config.yaml
n_kv_head: 3
head_dim: 128
attn_scale: 0.0884
extras: ["capped logits"]
beta2: 0.98
weight_decay: 0.095
warmup_steps: 328
train_tokens: 333400000
Each number is 500 + 40 x the weight over its row's rms, rounded and kept within 0 to 999. Layers, rows and columns count from 0. Numbers have three digits each. The size before them is the row's rms in percent of the matrix's.

# layer 2 MLP down (transposed), 1024x384, rms 0.0418, rows 495-531, columns 256-383
111:459520491476457588564456489479498507474494417495550506535458471556529523479449481475468533479474500553501505526571544496571455479531493538477469389485450462474429490498478529498396492521458455493463515437561437546524467488486481486498528488508478464518540555504500528551503582517473442436455504491441517513509512471508449499534509567556480493524555523569409544457469619501481812495501
096:484493478487419508533522521545533495568423438457523495470417532501499519540494564549451508484536496452489464446430524464551554544539486556485530512498538510559470529507458536491549461522515506485545551567503535519491551516507505514523600472452536448457561473473478479486459516421399498523543529531506488444489518457533481512499537578580406501512513509459526527437553508455567322461542
098:492547530550457518523468483600453549483545514433556618491544594478460515483479399487396589459462474415515495544489484487504547449523531505525523484516521465504496519510477572563485518468467412538444464496462469533451528476518515522505562532523457478564507534529563511489510503563561450505514490494516477471486458472480473491578480515473516469527462476482515531488460440575510564589492
109:514485489442478522500529539500571476497542505493548465488534454522537562474477602545421507496547511457487522562542554472500455534490492497500520510441505523535536581505464463480520448498535498470543493480467492498487478535511461457458431499401530498513474513462499480503526531508485493501500494508492473491506502461514514547521432530514472540537521537471520493535471476528454342501419
101:493470510489483421466551467446510444489521447461492557539494498485515461578457490548506488461546560470489451533478435511520496522496455552485480523570507485617506524467467506490429508519505489481473506477423498446435448496459470499496577533476458504473509512463506508426520507466444462483472395456452470561447415513515506501480440406510500487576513509492536445446433497508459310485458
102:406410461480499626485512526479545509478467503491521550481430579486534486475586538485456481554458476467492515448554527451458437515533568523532478528483550502497481550504516539469545439454517428509516493514442461466425476472476516498509486538478536449549515480519564485514500521494489528490519537461490613546509533469477503570449579486504439565544551392488445532528499517527488477474458
108:453483492494444486475515510521561458545460504560461445497564483449505473513497482523513462468536495535425487551511539521475495504419492486486470520458384477508486473523471485458452523555519426494518481501490492506462511504512581511537488471462513515499525425511474548517616595553540531551480447483455484500568525541542455513512475500543506424518432535434454440450524538524573584452414
092:504519534476458479490493565480532461568512467458430614436430501492414488554461472486520455522463556459483537482513535486528495508487511469459533535563457493489593487452530524472509546511528501490534525468456534530485430501502537538475525525516513412498532483510507511507554479501442541447440464460532527463477472457481504488530603488420440513567456419486493558577514474467470444469490
106:469552522507530558495471509515510406563548457559485480529468510482439427540518483490469506484460518528519560492431480509492539488462498542498498503511465492483498512495502527505521494537536492529605533491472485399564450522523477484450514569469438564464535485537491507507506525441481529450495524484573500535534511500419577575472469502492522476520482557462504497564504544458565257453537
090:541527507514525455410499532477493452502559463597468459506539576492551485533522461525441500482479495471494456501463522445549491445467507561502500506485504491484493436499543472466532459511508569563546467467448468537488536482458488523534489466486449511491470519469485547536504506465485553452423535491494465505501480505522492479457482418516455485520532484512566414523497505489576419557480
103:548498498443527600493460473407505498474436451473541476454489496444517456485467474415424561530454520537530536497587455544558517484486548436470487492486550542505507565484422450447583516531570513483518478541480479471602481544394575517482518546451504432540480494485496533435483492456513517452518507517435553480450541516484516488574476454535499501475543565568521469543456532493529389562506
090:419530489520527517574472515485547440501448474467513484485476474493508446525510498548401564515442565462506436540507563528477480468494518550477495475539426572498556526472482469488459368445576498558532548532506470571477547506533581520564453529494494518509499457496578489468530492501488517553451515485478493535522474486509494488437558431457549553521505474426390525513514518554510617475519
100:544491535417504500488389444502471487479444523562502536507493452509490546468489522522459554530498422444507473483506454482536586466482497518537517451529518531534446493500536535568454413476537496538520496440503478443497478526513514503476546488423510485534506472465540582436515493485519416553466568478500482494486501536579464516483514553597468470522492451527454535439484550520486773454496
105:524483467565508519467451448579505427429484493414557460535430539505518537562444531541535479512455535541437554487494475481527470477498488514429469479489479563513432588546454460487535511518495539462605521577444444402431482489485514481553465483498464467491521521447491494537500487442579511486511443499536525558540477477559493499486474512458513499500581497482501481440475497474434479495453
099:601472588516456463509493514527513446517550497541530448533524490493514525494511528517501456482484467465474493504505505487488539540452400585602523559450498541490489500499507554488517452493457497469477565461458488510476604437456465532456551521498518516417556535401456488558524447490542475440477486519486455538472576496462561400497408449496469470516467471446530543524501567540519587465535
101:488534504508497462576472530487506499467496532436516425504452462533487525595534481480626488560516478481503559444466464488453534490516490562486585488537420410530451511488510538472481467440560509425523480494477542547483491442540556482479464451446467460554469545529496468472454520467467513448520470491536518580550550494492587519491464479542455555508516508481520449509533450516492636472533
097:449547569417504476501454429432488465482465560446458483395562492467512513468527477506516534564432476456522515421463514439525483498515475504536446575479439504476518496485490593518513566480446492531541559456461494489475513481473441585555478507522504487494476504470442444500476533627524539485443456540487470552431539606538472465494526526558502539498510498501444515537476488446488592546524
102:493498470454487531505484515470513521534476478553507506474466500475479532516494474495494464485466500522531561521536499466494511529487458482503541524484513472499480535465535491498506502492483481534559536499480502455484493518482514499506480526481481503525514457465494470533510480495530494497468490455525573517476453481499479533495514443517471511503448544531473479491511446499503302479510
091:542531467524527469478456484520476547487493481454515493468459539486440453501513464557486415475498514444493489509511471539444428417586531536479544488488574530475506564475593518533482566504470466480464509497476465528481485498489536503543531517499454507468560450487563572532493506466510494548542459493552522491516534521611463516485476423536559519522496526482457442489472478567505528484491
092:493431560443527527547544491498506474454516479569491549534562484543473496519531512459447437594468519483481461481497473530520462455435545455467461548431423524439473532458509509457495538508456539532492427525540518534536520506512465483477496469466500564544572503514546504498456555449540504491469493493541481510483483455512544477551534550520467506505517495559537461463472505469467340494480
098:534448454563528452434519491459571499483500446538459501531507497488576517520494465480502558477492568517568564476527496502494485495550520454486511499438462515433500545522528420533504439563481523498541519509494479491464537561531484462523483511529541498541535535549480481580457464506513472451486447454573455528584560549529438491541505546510497539528511509508497456576468482557493216525484
102:489519500487548485523465474531563577442451495495433451553514522539535551385423510531529474533449514407453579517520537472487483463459488590478450486496556524531522495541566500532510529555486447521501565485480497534519465535516478550530490550565510507475448510527477508517539498584492488531500513569528466523496540567499536476515507517493523495419506499512577500476496489392463403542481
095:475562443474517506515512474524456492474555418515553529546468500510578468505487557474512536492502524552477432464539532518507445470487469455495499470482524497497445459532447506502540451551537443442478552457507489483478513517472507586462567485469523448564463501545469536559524509531431517547459474523500528554465515483495517501430488615468531472491587445510480406454509513481574622521525
095:501477477532540497487533494520533562451538447457437439555493544531449459505548465472531428507504480449521503501540499540516504489518514566437435556483486437515512489509555448480434471500453544501508602495554405501518633509450477541516473532524534446436474426412490577613536495556423540467573433479449497464561437483522453495498511512466478443483509587512482458494481469501513552525486
105:446542517540441543497523469501470532439499528543520436496468496512508491555462509404474514498466507570537505426523480495502500534528489439536506490522534501443572501475527454553484458554561512514555541599534524500508498561528488555489520499540501567526500525474534455526488512470511468514518459518510460517469480472490507498451453478453505505509535539488482507511456540552581268485439
101:539467512512500480456553509488430474496482490462521484487489579478520461491509510527533485508496629492547523524486471542543453513536504466463456496534509449475501511532501527472446499431526508487393505465543489437540537481488469562457469470545518511502526437502537483525532596556470415495466521547509519504544509539469453508462568505460517443435530531550512496498564526457553616521524
091:479428475478508460537492447528523477517515575540555456496514524511463459520575467475486497492474567530466515568487507528564452494492444520484486584494521494554529499524411453487498513506549494566576537472514508524532498426459509464541443444487546529439492485491409464491516485464492498477549473473429482503565476524466494493465557510463531488485511556498499540516553491515474631482438
097:513452533535474511489451487532575544474507464452442533556511520489451493494495502531483552487516443489559570502567479525581452590566496557450496479442455518486595546596560514468463466531497516414529555516581540450473514509534545502515511563501565531527526472553480493476552520519478478442517449511384524517525522599426450496468512552505486475493470445594527446486551536540496449538549
102:522487448576478481565565528491511420449540543483484467494505399528542512473585564466497520519497497519457565509490512482480502494514536422537454561454524497549534474458416552450532505495502576442522433494479534552601492454568478553486495407546483519477552500533501452538463519411552510536527517508417431535431547529488596518509523536571489528493526516487503518433486496539526540522558
104:461443470502507514510490508520494503484491443515496551557517516496485509439523492570505528514543495406455510506529484542541518506520513488472535517408562456575473578444500430495516422430532444487465499512494497565534538440487542550468478492469538573487550528520547401541534477514464516504518458527450549482569409490543510522505478506551532468535436495478499488469521494470529757481509
095:456526512520484493482466486433519443513512526502480516490522481525482510493556438444574484465555469522521467546466519522445411483541530447503561456493495496486508538471437521496487512434578521513573484497514435494523569516506550536481488495532442465489466474427489510434510453600434506481512511556503537449475501562509503443509506581465453480479600528481434402483469524493459746512487
099:464447517490544452508448428540515485501525457505450456519489520565531492530485549543542528513483497564472541464481500511524491458500498548545474496449461540514497471487521501478447512524479432561492498476511513517533540459457507563558533422469480489551465486480517437474485460483544497525375448545483510487461428469510471554501452511475487534516548502592500484502432476492461796496458
106:436449431431488550499564494466497439505519505518467479498477473419530506473504525519516456548561439465501373499506510460489478452430482485540502522590386475514491515496555527477560511527501550507491562552498522483496512540440478482520499483473509516486498518514474448551441517480512518607505387500518544523455505519544471545496494429507496521475560489443546511533515503457460512561481
102:569472489476463454512479489500466520461480467540517435496493515518412517467576507472457526523508469482527577519520470507493476427432486478586526472391518443429564496498420538504491472514483528430503510525512469481477449463467495525488496464530496495436526548573503503450558451511422517523547541432556539501607548461562458502489476549518425473507484499461479421459517568459462323507487
101:474503532461494555500434472508492467495522571466394531506501480515493486551442535517492481472487499511508532505461505501522548479471475536449578489508527521453451449519514525429496521468518454443538516504437443419445428468489471537531572456554451484383540576567465471499531495518560487472493453495466516501481506564536552492524540518515517492507492501509531509430474461486486479489452
107:567439545509474482505508458525467479428542457487496507457543474505556526568459566475521535423536471546462547529493472528475489488494557538490526567467470528523497505499497457483514454516480489517443589468510490482470550510564495497490525489442498482553534435499452502516486455559519424516481469528509544536455480519453543475481562417538524435480475517502509454457535432528476433509461
111:488483488503481537555438496522561471472436504477518503504504498518474486542508559581538522510480431559566447479481465507560463439446437546431491477500505479497522406449432516472514510497462519506506570474454542518529517457563537492454549487490498456544505477510530464570434511535520543512504434521435503526587501578484505540454472499534529481545496487497428503532471537447483800503540
# layer 2 MLP gate, 1024x384, rms 0.0521, rows 496-531, columns 256-383
099:536440456505562480464515478553485514573507490552472511491518478475507416484481573541446513470517464519537521516376465541485445499562559517517489508525512495457532500443490528459482502530490514488492490505494533492461548488481483509538501513566493540509578474521452548502497562563462517482543496513467436534519416436541443429530461464518485464442531539493472461523451506589454525498412
102:512458467577468521492418534528453500443457483508484507501460421470552509538443537560505497514511550536434524482485523487445512506546500544472474569454529457540539488521490472513551556561517460575497484491513540506507512483473505548479451397511497503545540515498451576480545552476472445507552487532476579465534561573564530513464465525500457557443548487499569412529489525443516530509516
105:604491454511393459572430480579505510488484500480547476530475517461517529447447495535505459459533489483544471481532558543539464501495525590545496483473441522508518536519538514489496455508447458576514514494466549439499496509472553448492510408503551503543478442497491475488539497593562520552516549593495487483529505573527510519528496531492534466527574451461542463495523464510465558576447
096:453502482440428502477569506522512496486513478482515509428469484410547485529529498496533504530431520535446495558561579504436459416573518515546512501483516486492458416527477490552491506442500572491545555509543581495535502481460520543436529423506493509539490514503514533470483489548491494543452471454457553484462584561475446543551513514502592522534567456402433488536537544560504528501508
099:486588489496463467474426561465514460479514487532568519500492523533546504503485462578446456538517537497498524420493413493524519507474519538523490516534568485437541458511442562479579515469552444480488507538503532544460485457548518473446552511521498516557438464546455548511564584478431466526511425471426517484528540473442457551522436507536510520467537480413454472489473472537478526539417
109:508591448490497519491495522555463514572481582530540485526519507434514466473523474489538485499560575434524432427494523583448530480440475519489484474478446516470477544559474520552489604459513496502526514541478550440486503409482541508507534503473463514501581438488472491553517532516517490442515524416495522482455522494588552544469452491498469482460453551507464497500495454522539553525515
107:512547477524534420506519477507423478537500457467496584584534491535476463433457484596440500471514457439531506514493551539508521440509548494458460488517492513496513457549506518532489548533499484437545531557541510509438489447469535431511513493503464528477533507523502540537427508481519470434498563494419505452478525505531477559467479474530499527487551567453544432480491516450513540498511
086:473477549536504558434443539580485435542450484476434463461440451501528476488543495540468603443533519559437493503435545519438476457494518511492459461495493480421541468517498477444476491463488530491466519477459503436520496462518519527519428481487502527454555527513432537527521529556505445445514483486526536483592496579488555503457488547451469437521500560489468419530509495543511512482450
094:467482513484485529535506455509488496570500514452534475474478533443474488481495525488495538481519501465480548465490491558482500513441543499401535533473564453454544455600410430457489482604526523499531489526498479532486513496534556533516399524459555500519501479523414549451547518503464467510509529474531507442491509517486486548513518451554519469461504524497479425481583478513527521440530
098:480501498527511489472470554450496473491489508546448507504508502446530573422480447498559481528529518463428535474578493458559501466467523511517452504441552521532529561510544488590446515543497496494509565538460519472541586526471475556573562525492519577429489546530549459533515482480486526537416492552529541503433499481457415480539558554454498440449508547500495481552473524423448524490552
098:518476543558533492485447483457509479496542467482475538488477577468483475509505490480496528545449551492480434487554478489481516498555444503531448517480467505593469453486477571501533501444506496495463516490471480485523438510477451549489610530527563479563446511542499446477396548546535431553545464546468441456473524485474495512490491457533535556538423493510526464536511411429515543495511
097:436561513469475436503512526432553511544536470487527469469509520515578454574505444574458493493480557507445506489464533489512549556544438483479522503538457529488479520452422515589504504508487522551479445504430533532485541489532534503564485470548564555453527477470412464446530525567513514516437445473521482423488497496456525484497476497449479403523561448455425483479518506495456531534471
106:544513487534497462490500474523516541449548545495574551501526516515539417516525486516491490448574442513505384433536458578475434509558511560502487503511482537525512523538455505519487532558471500507421527467491530600444492515474598568462486528523544519537474519527503455600549487524548523468567559562483481513567508518498493490444539502475537531451576491545502523542544567469552559485508
096:455500515503463484501430503491491507541467546431513441491431533526495499544512441515554485506516540427434521524469528466495443494538516492570472560500547570502549451542446533517531473445479494478499512524551482494513472478546459518541580468481532520472536448540427464543509510488503439515467504533530501531534523451576511490459525450478566508483510570507486517572520497467471523544514
105:588540518449520411551446530541476600548466493502488509504536548508501536558427542518480562519538474488560482437537520541544512455471539499437484528503480498475569561464513517562462520560524425545468439568465466443466496541447553516485478515508532564474551539514443446512457546542570492509477538508494582508485470498509520541438506519514527486475513553491546449500441554484463537476509
100:539534543478494481586512488479479562588544497483499564527508517521551486508505497495507561515537492516570578501509542533442499530510472506462490481497506486542466448522449509508500484448468535547540479379509529464469568525527470493553498427496470519506505477468558527463476448489437495568538503486473499568509477501532568534469573476469515417528477406559523484444506540459441549517530
092:492475528485553468446501486509511491481488529469553554539490533450566532495503495497528601497462494508425478474490496518528462463516453479559510454418492535464480510549467430457460515478491495484525455455464448449436532474544531472530472458616444516518442466525519537527475503556475476540464528563500515539509466448517476552488558571479461488525485502457426470456531461484549543566510
095:489392567510510373499466462543511505456503562453543465481437531529499537559461460547485496514519488477517559441525477540530458544477458572536546563530554507493569506518471484545491475514475484517512531516496481453458472512543513498523491495521484487454510449553488513523532458533570463526529558522478482420540534561550466508371446470493445506495472529542510427534454487499471519423491
094:473452517498480441479481551522492531537550441521522450492435416508488528485474580485504481477497470490536462435490503486445538463517517587487468535489481515575509488535470482456524572429482505494459443483433435498558487550483535424537475473541521595435488531474504475442503457513482450567448488504473545455560532477466491409433514479444531535475517554527438454468533549456572518476462
100:410494549538528515520440549461514547565442617560550458496511460499520557555497465513459535500564450563495545490524407561463433484494481515508497546511510479422518495483428505537500597457449478464488429546473511569449444542501494491558517489550546459458462501531449564497499466477517412521488483535515495566493562530509515557491430501543511504496497558511519468472498535539512524409428
100:545459495501489477507449515519448573527534516494516556455551391551528554448552462548504451463473513539513473455422536514471506484530488540472511501535512507534475500550464494554492495567507481496541554505522559489499510550563504485474540471561486485446536474483461496417537558549527518503541525535497475476517466521614551491468540503506507498510484520542491479464516480488519534510523
104:509524548453481475469496484550506467460547448533535446502531491467445471487427601549496448474546449539439519487445547502514479524518444517451447480485510517544530467530529516522485505516502414517532494483486594496475479464522551509490510532505450479506540570495453522535517525577490560446522540533506556515446499534484491488538469479516539494534528455430499509550529454407472546536484
101:541420480540515471527478479519461479476472531481523494498588508522538510524507511490495512479531498491533534467508488554457495475516535462471433485466462517532487459546474519501492542570491485553495523517509545555473529478529525490451498487513474487474500511566538530523492501546503442451552487564498527535435457581536570531472467527472517481514571535517550490560467476447534546524513
100:507533486495517486532419420519475547541455470469507476476587426487534459427505516452558598504613444525493438499555492511524485410494486465567487505488549541528557517461460526521530534474467493520416445486495532410519588459520508548547513450525507542449520455532506590557575515589539503519571494513511447550568477527524510489449496526460565482451485517486482506429531478493541529469489
093:468520435542485459493488562453475543437445466455538483569496450451505498473474529524521487538533470518505507519546414567482456463482443574428497572534483510534506440485464541515426560439529481504490474457515500535464418552565485491493574546476522488569432475486485520468502437512486494508488447438476405532513502482505505491507522489450491549469510454503489473513512474461517520494528
113:546464446554488413506446513480511463479483498488511522532453448568505498547562534505468483546610538439473445558510518493513460482529498512408427475480529508539507474475453542490468507547479495499563494530522475498473565499556529531567514504473465482418564446517432460461471499515562463478527584454488488501501563463548507557431487487484458485496477497475502462549467467428553564453538
096:479541536468543466485471488398505572457463488462495468464480404473484424506530567505522397522525480417483547551452547526472480469469505523472478503509579506532470484488500522502533460523494499500460466514533516427510531481455577476467527485511494561497485507475465505514534534526525572558528474564473501432448516488522498472442466491506455583434474525471498440509519531484526525484445
105:505479573445506485533463499510434494541447516528428508484501542505493448566496504491570467541564440468499516459487511532477482435463481497525442477473451433493513568538521545548555547543437490447572491512562498480514513486448551497491534507529509464472471533473502492560552516573540527461467485434483486513485524471495534569537457513502455524536452480453488448550496511466495572479530
101:562545514529495479490514510499578547493487461434475463528573503508473465520513541487529505481584531475429573513506489582518450470535514575504498518489509492508519494556472503511509508452408506468504537546519515526533444402453462535448524515525475521546536536514452469455471499513434475499477513467484510454538476492481436541507479519454538520473586522447526465525515458454593575572506
093:572496521532524446525526525518491496509487496512509438497473542484547488484481563509450521499524478540457540414457577537527486444498552523494465536537433497529499508488474510510548550436561484559454489532576576503523528482569517447444505499595379484470503501566540524524568485509519502472490468520513520503478499531510560454499473531529479520513530515501503492474566501532562515491512
108:493591536492462485436524491525474563503515507521537483568563517419454484527531434517519478525489576449524488513518501555493463442498515485491482518506529503481503482490482537472550481553449492555454538458510530513448505453524496538543486535453418519450531441509531526518490532544569542500466522479530487486530516489576462514457471564507473537541528529496576540498461471546589553430540
097:423548495424546465508499454531532499575500532476548526468485478503479502462440519519558512508573537504485541502572500486460515473505495490425486492421515532494503545456509509540501484535493484551448500451526486382510459439487546516582461551514538476492558470527462422586462489584558555493481526441522451519578451519556482510544559514492498452444490484506559536498506555561527531499492
100:529486525500437415518525474481553485449513493562548478446471470530521549518555478480483497476552469577485476507529480495432480441603447439517483408543471509454566536488534575598555460543453516448579436547450477520498448476451530496561571476500511484505480535506561506481509437546439442533518484518436557588455491535561593493467468535548496548491467470459545456505520442505461527456561
099:551509586540515505557497469454451518526537444487515454507439545541569450500404495462453460507564478448524547437450549519548491435508530492525555541476419443563512536500511510511525500488485476472529390566489448543540495451507531469539488482518527543508479486545503477513530449479500491476516477529387481553483591526492577547493535442502499419538560499584525541520463476487559526535540
099:506529518492480479571476490489459527470445475506546528480505485545492511527464534545477487525528453516442511513508500587512467465496552585457520533394507521427519561457451460548516491515442510472524521524553463412551505414560505481524535576490518547481504504458518450467461488556439475540499554463470444510493518542533499461584517536523525541451490453487446421518542535497537525465504
102:495544528440559483473563485466434516564470476495455403516511517526457485498469494526587552520543557529537486379544584440470561462486525446408447512418522513459532457508536516479493541481472510487504467491464593497490451513510533482480505482503442529504498519522477544505501549546554445576525534511443475431559513508451508427531582493420529483460478580567518483434547477500484546499524
# layer 2 MLP up, 1024x384, rms 0.044, rows 496-531, columns 256-383
097:570500532487478535542510526487528513515421468522523543492478495502512530554501455594483480433483499515484562539548410458509557428568512513527551502568550508488486435530539482501492498479458612584486538548425500413504527494478527527468528445506510528578467448426391469463485525497524414514487480494462484484523479428533434529491460496497504486473534535485540439497522535487552492453455
097:530516497509481528505462519532444445415509494536554499569570504509454522479452500587506533520484466479532486406419490496488520502455588490512549504542582494498481482498497611581488504486492455467526504456454511451492550490499398526534506460489528432457492502513588524446485542538510500496470489447543501523485495527475503496479542486511472385518532496501491540486482516520561504527495
102:520580470495516485505480449502539474518514520444437491453521475430471527541498531541520577440529531491429449599553452486465485491525514512553439452507452527515464528537536490494495401565491422553513512481505507514555555469457587496538471459414512422495506505491532509484541455534549540591499615550494584541445497562523523485501433481495487488552597476493537496550531492493497490550507
107:576552535446464528486565505492487449465515497520538540445578480467510484470436484537540463539544495572518539491510503504470533592542493530455467454527484533524515508494469525548513530446482509456442530472531528539462516506451487557432515472429424478506478460507463419489437538466498543487547418523509422523503550533540453417550527587536421548521587573474478463464492447530514499497463
094:430504451451500483506486459538630515508502466456425491495483521469480530484494485475542513542509541442451416522547468491573468476500508521495460558490535465424514455510492473513565519536503480488504503486540521543502524485566505497413557471513517453486545462542551492508547454470461483465454513498540460483547426512521525524502484556431521579470471500462535516518465482587453485471482
111:484486580487495530476567442501471470483488521487491510465485524556471504513432589504518487478496563537481455529511547482569524492512467481432540581457481460560457452434486492486495518572495435477552535497488529499541502579421501568516488485544510432510551534434543526510466511483483410456493590499492490476454474473531513551491516474507389526530519553496524478536450544477458506498505
095:467517452501515518544455546430552417484494557516455566421390540480562464471467402485491531545464571522454544510539514518534561513465536447468432474514547454651484459453557484473465491523562512477479517481466442478504521522541510481474452487449507475523427474525516454482423468555538587465477546531528462464511537436487481553440536522513473497493477494491566560502485513525443504480479
098:465541569515465581496540500550531423484551431619445436450515514492480445530486511543510555422445508509560519510516516428505542479483572427515467518522544469546522431503508565418489466546536505550434504480502532543469554465513475499431543489492543511518571503474482484486490529480528507442484466425412510475503510567449512510469500510437473485530480509493465519494547509530548520418492
090:535526465469479514538471487548480475490577530592504467543547496531515546487544492517494506507434449515580508484478503507527495449515563473544551521445569410454574494528558470528502457523576502495567454508540471493558559524504475505489557489452509486466547566500481503487496468510450574483458511465446477487540426555535557480500531525506592457521504529463550546532506575541549498517484
106:445482424436508536473434491457515464538577463524568544530385552472533527515484459542564534520509550493541517487613484518552482507466516501543525479548526484500457524453472576512473459448491521472461520430457454544555578530520561472492513491481509500527417506475536427542420555502462545463461508540487513397467538505474497526554459475397499463436471461551453525477476468537494495460490
086:492505533467504465517480579543567465550514440435526503494522531453466488502581474567488524411505517474448480606514507463495491451550491464503525466509484581496547538466506513506502520514525437530471515479476578479489460521557525453523473530479547498437529479477554529463609516518521486453415495491501524467475484491551493546575536579523430521455436481454468575548477471563485507514517
096:487531450449534557500499484508465471496540461559506508451525450506515498516476456483548495527491488406474470482536480556487481503409528536479504496407481420517443460559508506499471536502516483447538492533477519468481526579574485457428547512518506455473470531441505472552532496536478448528516469549516466498472489465541506563588499488543600518502410457550523514474484531545470505441506
107:516428479445464530417455471521482534504516397446492449494432536550472471536476538467564470496447540509546521461570553541489437498459471533523467451526490474550500488605489500578520542497520482454552540514451480491537595499441568488546553465495462475489490501500470516520389454563468484499459520531461506532535486519493456559527485549511484575487532535491476512504499492449447502543438
100:488491542502459496550385412521488571519552524544547499567502501511577504452504528491440526478507496543577512507476488482509534504567524457470517476571484529440579573468477536459497462523548495469545487505504500541559529506453466552555521494467518515442560518454509395526551417537540511442515558461446456538481445478498572435508537479471504505476507491540556494497426491461463503526496
101:448528508567494515545588468466558546456476488548426494458446474524478500478476510454430516478485440547477451472561469528512539534509462499512564544597470546464459502548465509467539541424470548514606488568516447534472507470549468520543491414524405548516420516430492524422533484489408497502551478563551429487535539435417500477502485596479473514447478556529582526510453480489507504432515
093:489578573458513480475448500378554442486553480465462508459512460516505518499479483475540541557511516436485569549501483442532488484493461474519450522464404529509550496442524495503552493545445490435468518525532499516516534480384452527509550460528511504528527486470464544529553509541521488552423545531502437519416551466549474472430531487532403503482531487525465488556490536464490496543540
108:558501556466500490511519544530526478499480554509519506538459483493550534516569516552564577510458525553487431486565506445573457495523528514515474502455456532482472524453481454451499473566559474474511516463524469451564472503538533541542504468582501579545429544460533488530457496461452458596508502605412417463588468510507531531519476479447465547565438473521511493486453540545441461545543
091:541467472521479547568439461570579557501501510450529465541568513488508420491514474543471459493471568483492437521496434533511496439528472480477430527513490554484520550463466580517430613507455438557529480520554462482526517445421443494556495550527491526454460511502474535522502486474545514530603508529542460518574541468483470529515440528575485582504443514459519482540481526498550499474413
094:518464492436550492492471524501509538482546457546556538597430459526442524479546574448468480486516486468492408543473511534449496463532497542502438480503510485484529476515475460471499485463538510498562469524474422562575433510478551412564457542551479537475546467522508555506525492500558476498506525434451465471522481457462395481454542510502533545446526517509494454497606508515483493515514
093:437528452506520532438455464543552470522551582467525482415427464532505578512532446482469537529524468493484544517522429534459459536417562506520470518444551521447470535508470458486525540523478497522479462492501505556417473473502509423532481481576493419544416537509494514516490477463496440483564502489517543550535543476546491561555417515568482526473478562481525493497525497481488498417408
103:518484480589547510495527476525555497487478514499521454517452524505453528530475506491561502496470561486451468415559503471437476541560455508512469473475483567519513499436594564485505534510532501542538531516503537408493505571460432509499490584515577470495518442468498512483542529480555490470522541421483548582500489513477480489455569480450519452505465538467552544532491529456537503468519
094:431547458486431477423491503472520443483505442466459535450472547590537541543538440483560529538451457530526490477504502458492462464491523466525504448524539533512457483483539504546513439497440464461456420540424469478517445564497588482598473465511548488505516468530524537490437550511493490498403502592514524513555492442468536521579582500486475462449486504546532467481523575483501505507487
096:534439428538488491471543454514516563468499523485535534569459459446495473493524524498596527563480439487441452502487540597519501461418444484483453505545536517534516467493572494580504518531461543450598564451540465515436553450486492507519466527521454535516519469427539466488468429476495479424552490466506457460568524468529476462519466513500577458500530536442434539442602512494546501457424
106:429562477431477535460474492503482488500499499447473544512543530423513517438468524487468471560537501529453459510599583475513484475544499462498468532512521492580553495491467488532502439480518437542511465447477442449575533487427512555545539447499506568479458499475513486554544482583462543476565484531542520453558498526516454500506526502498562475399516560454540427486506508501525493475521
098:510478431490507537435495552538446517566421562517537580488504444468537502527531510481568512478553532484478456560496499588546550511504460434548503468576477401504469530495498509439447474491488544469473596523590496521519504487451490471522520528511492602499510499435566460497512592500552509521515506524521542508465469468457477539464505493443542456484514507558484612454465506483464507422450
097:532440471504549471485449446436412487513493577519508502486488484521540509460499467534518477496492475564542526478556437509583479454513465565488523520478413440443485522501565384429510525485482402512565489555525550543505514517463527486527502477482556480444503527548469499501534487519491475511524478484498480431474505520479488524509504490447495591468530523524434482481516480534447492464464
101:433500562446467475541502504445484511459562514439575456521496524498432466459430535530504484547517475554471538491483541501589543565484494511418461520477549493530500589559526438519437481485532404428435462523520464485476411450442524498476463509507512559475585481515426474485560493545460476551542559550538535533527490492481567530490543469509502465465510548471553471528469496499502507454491
101:542517506562459497509518502524543507534543480471520484565518454489455408482484535461468528494495576540475510556551525560549480507535456476512509502574481550567526457499473537490525412459469508479562473507486491562490532493516480553475525439491512566502528492476460451520512559484481575579476470474464517520510445524464517466429582492541593499440436559536396481559502459528496499525535
104:510519481509470481499515461429516448559522526545464516513465455539547500473467536542515554574550534540503501526519478542466520521506510496524512523465515479503471524557484552470482475472507535480478377540444431478537564554526471570510494472525553531506430491507471470574487485498474469463536468521431566482510458536468530474456464498542492584488486536519593546445574536446455490474523
099:480567510426455500544513571555458541454547544485523603499461568481419551478451428499486505444489541514501459537497505567478475490495512425521473473523481481573506473525513507517448528486471517438511546459503536419457559470511523574476405491515448569506517531454418499503464508495478424526450540564511452421492473486468504598488469432526446479468452503494401462522501512552417503516444
101:454455471549514524473393526502429492458508499512460464451469466553565519493459483490547483485523444525488527452515517516514492503479487473543512477440505571479518528502475505485525448534491482495544486550502494480490442504452511566523446502491529508476534445555466463508533485535475513598540462556509469433442414501453465541496522474498530421518474480507506536488486510500514500557503
109:533469505438441558478456592528536499395501466500520478494552447432502539486505555505448506615514528466494459487518549547493532495408476597512445548581490496483465527512478546506515444509441514492521499513509427444503499495554548488493529525536443497490424488526467506521467434572494487547538467456500528567471496502485513480513471520531532483516437562492438559571506497495503503532576
096:588417524607458496520516498463508533440497596502536561505478492566468559513613543535474562423586449516483529569519429549435457476573468527493541443486469509508493477511532554484464474466446540485556466564470540521518456512547432497496516495501438530510533528469559477489537533493437463520506485490461476566566552503622535439461528530544491500511519523506481408361480488566565490522529
100:542457469513506528505515475493469454489533524452446464476514498539449489530432474496468528457554444459430519522445422540578485473521496532538482517501505601498489424458485464458529443458547470439510542455496486447539493543488537564452513496430538499526504501512489533496517432537569470579542473508498507457500555519462496452467485483467470523506545512512545497502522460520449495487422
107:499523465474408451508557432570462427505482477473486490469446556534544473507532522522489505461485523418547467566400453485484516521498498454462494556441528524553494517491458514478521471472446485407438540450524552543509476519561535522503468483474469509494508528534488542506489516512502489524511472453607555528457514521518431536417533450478458480486489456502492440526499492542519496456512
109:555439494497436486499451434472537548504524484504498503492553518524512412527445517490521445463514477476472413550501517535487522494430515496478512513509408470521537524507422538464514539480489533459503586446484455566482498523538469564497521516539492449556515487516484528469513531531477573446463508507527510528484525530495451574479486503541522570506517444466515503510466491425519511497550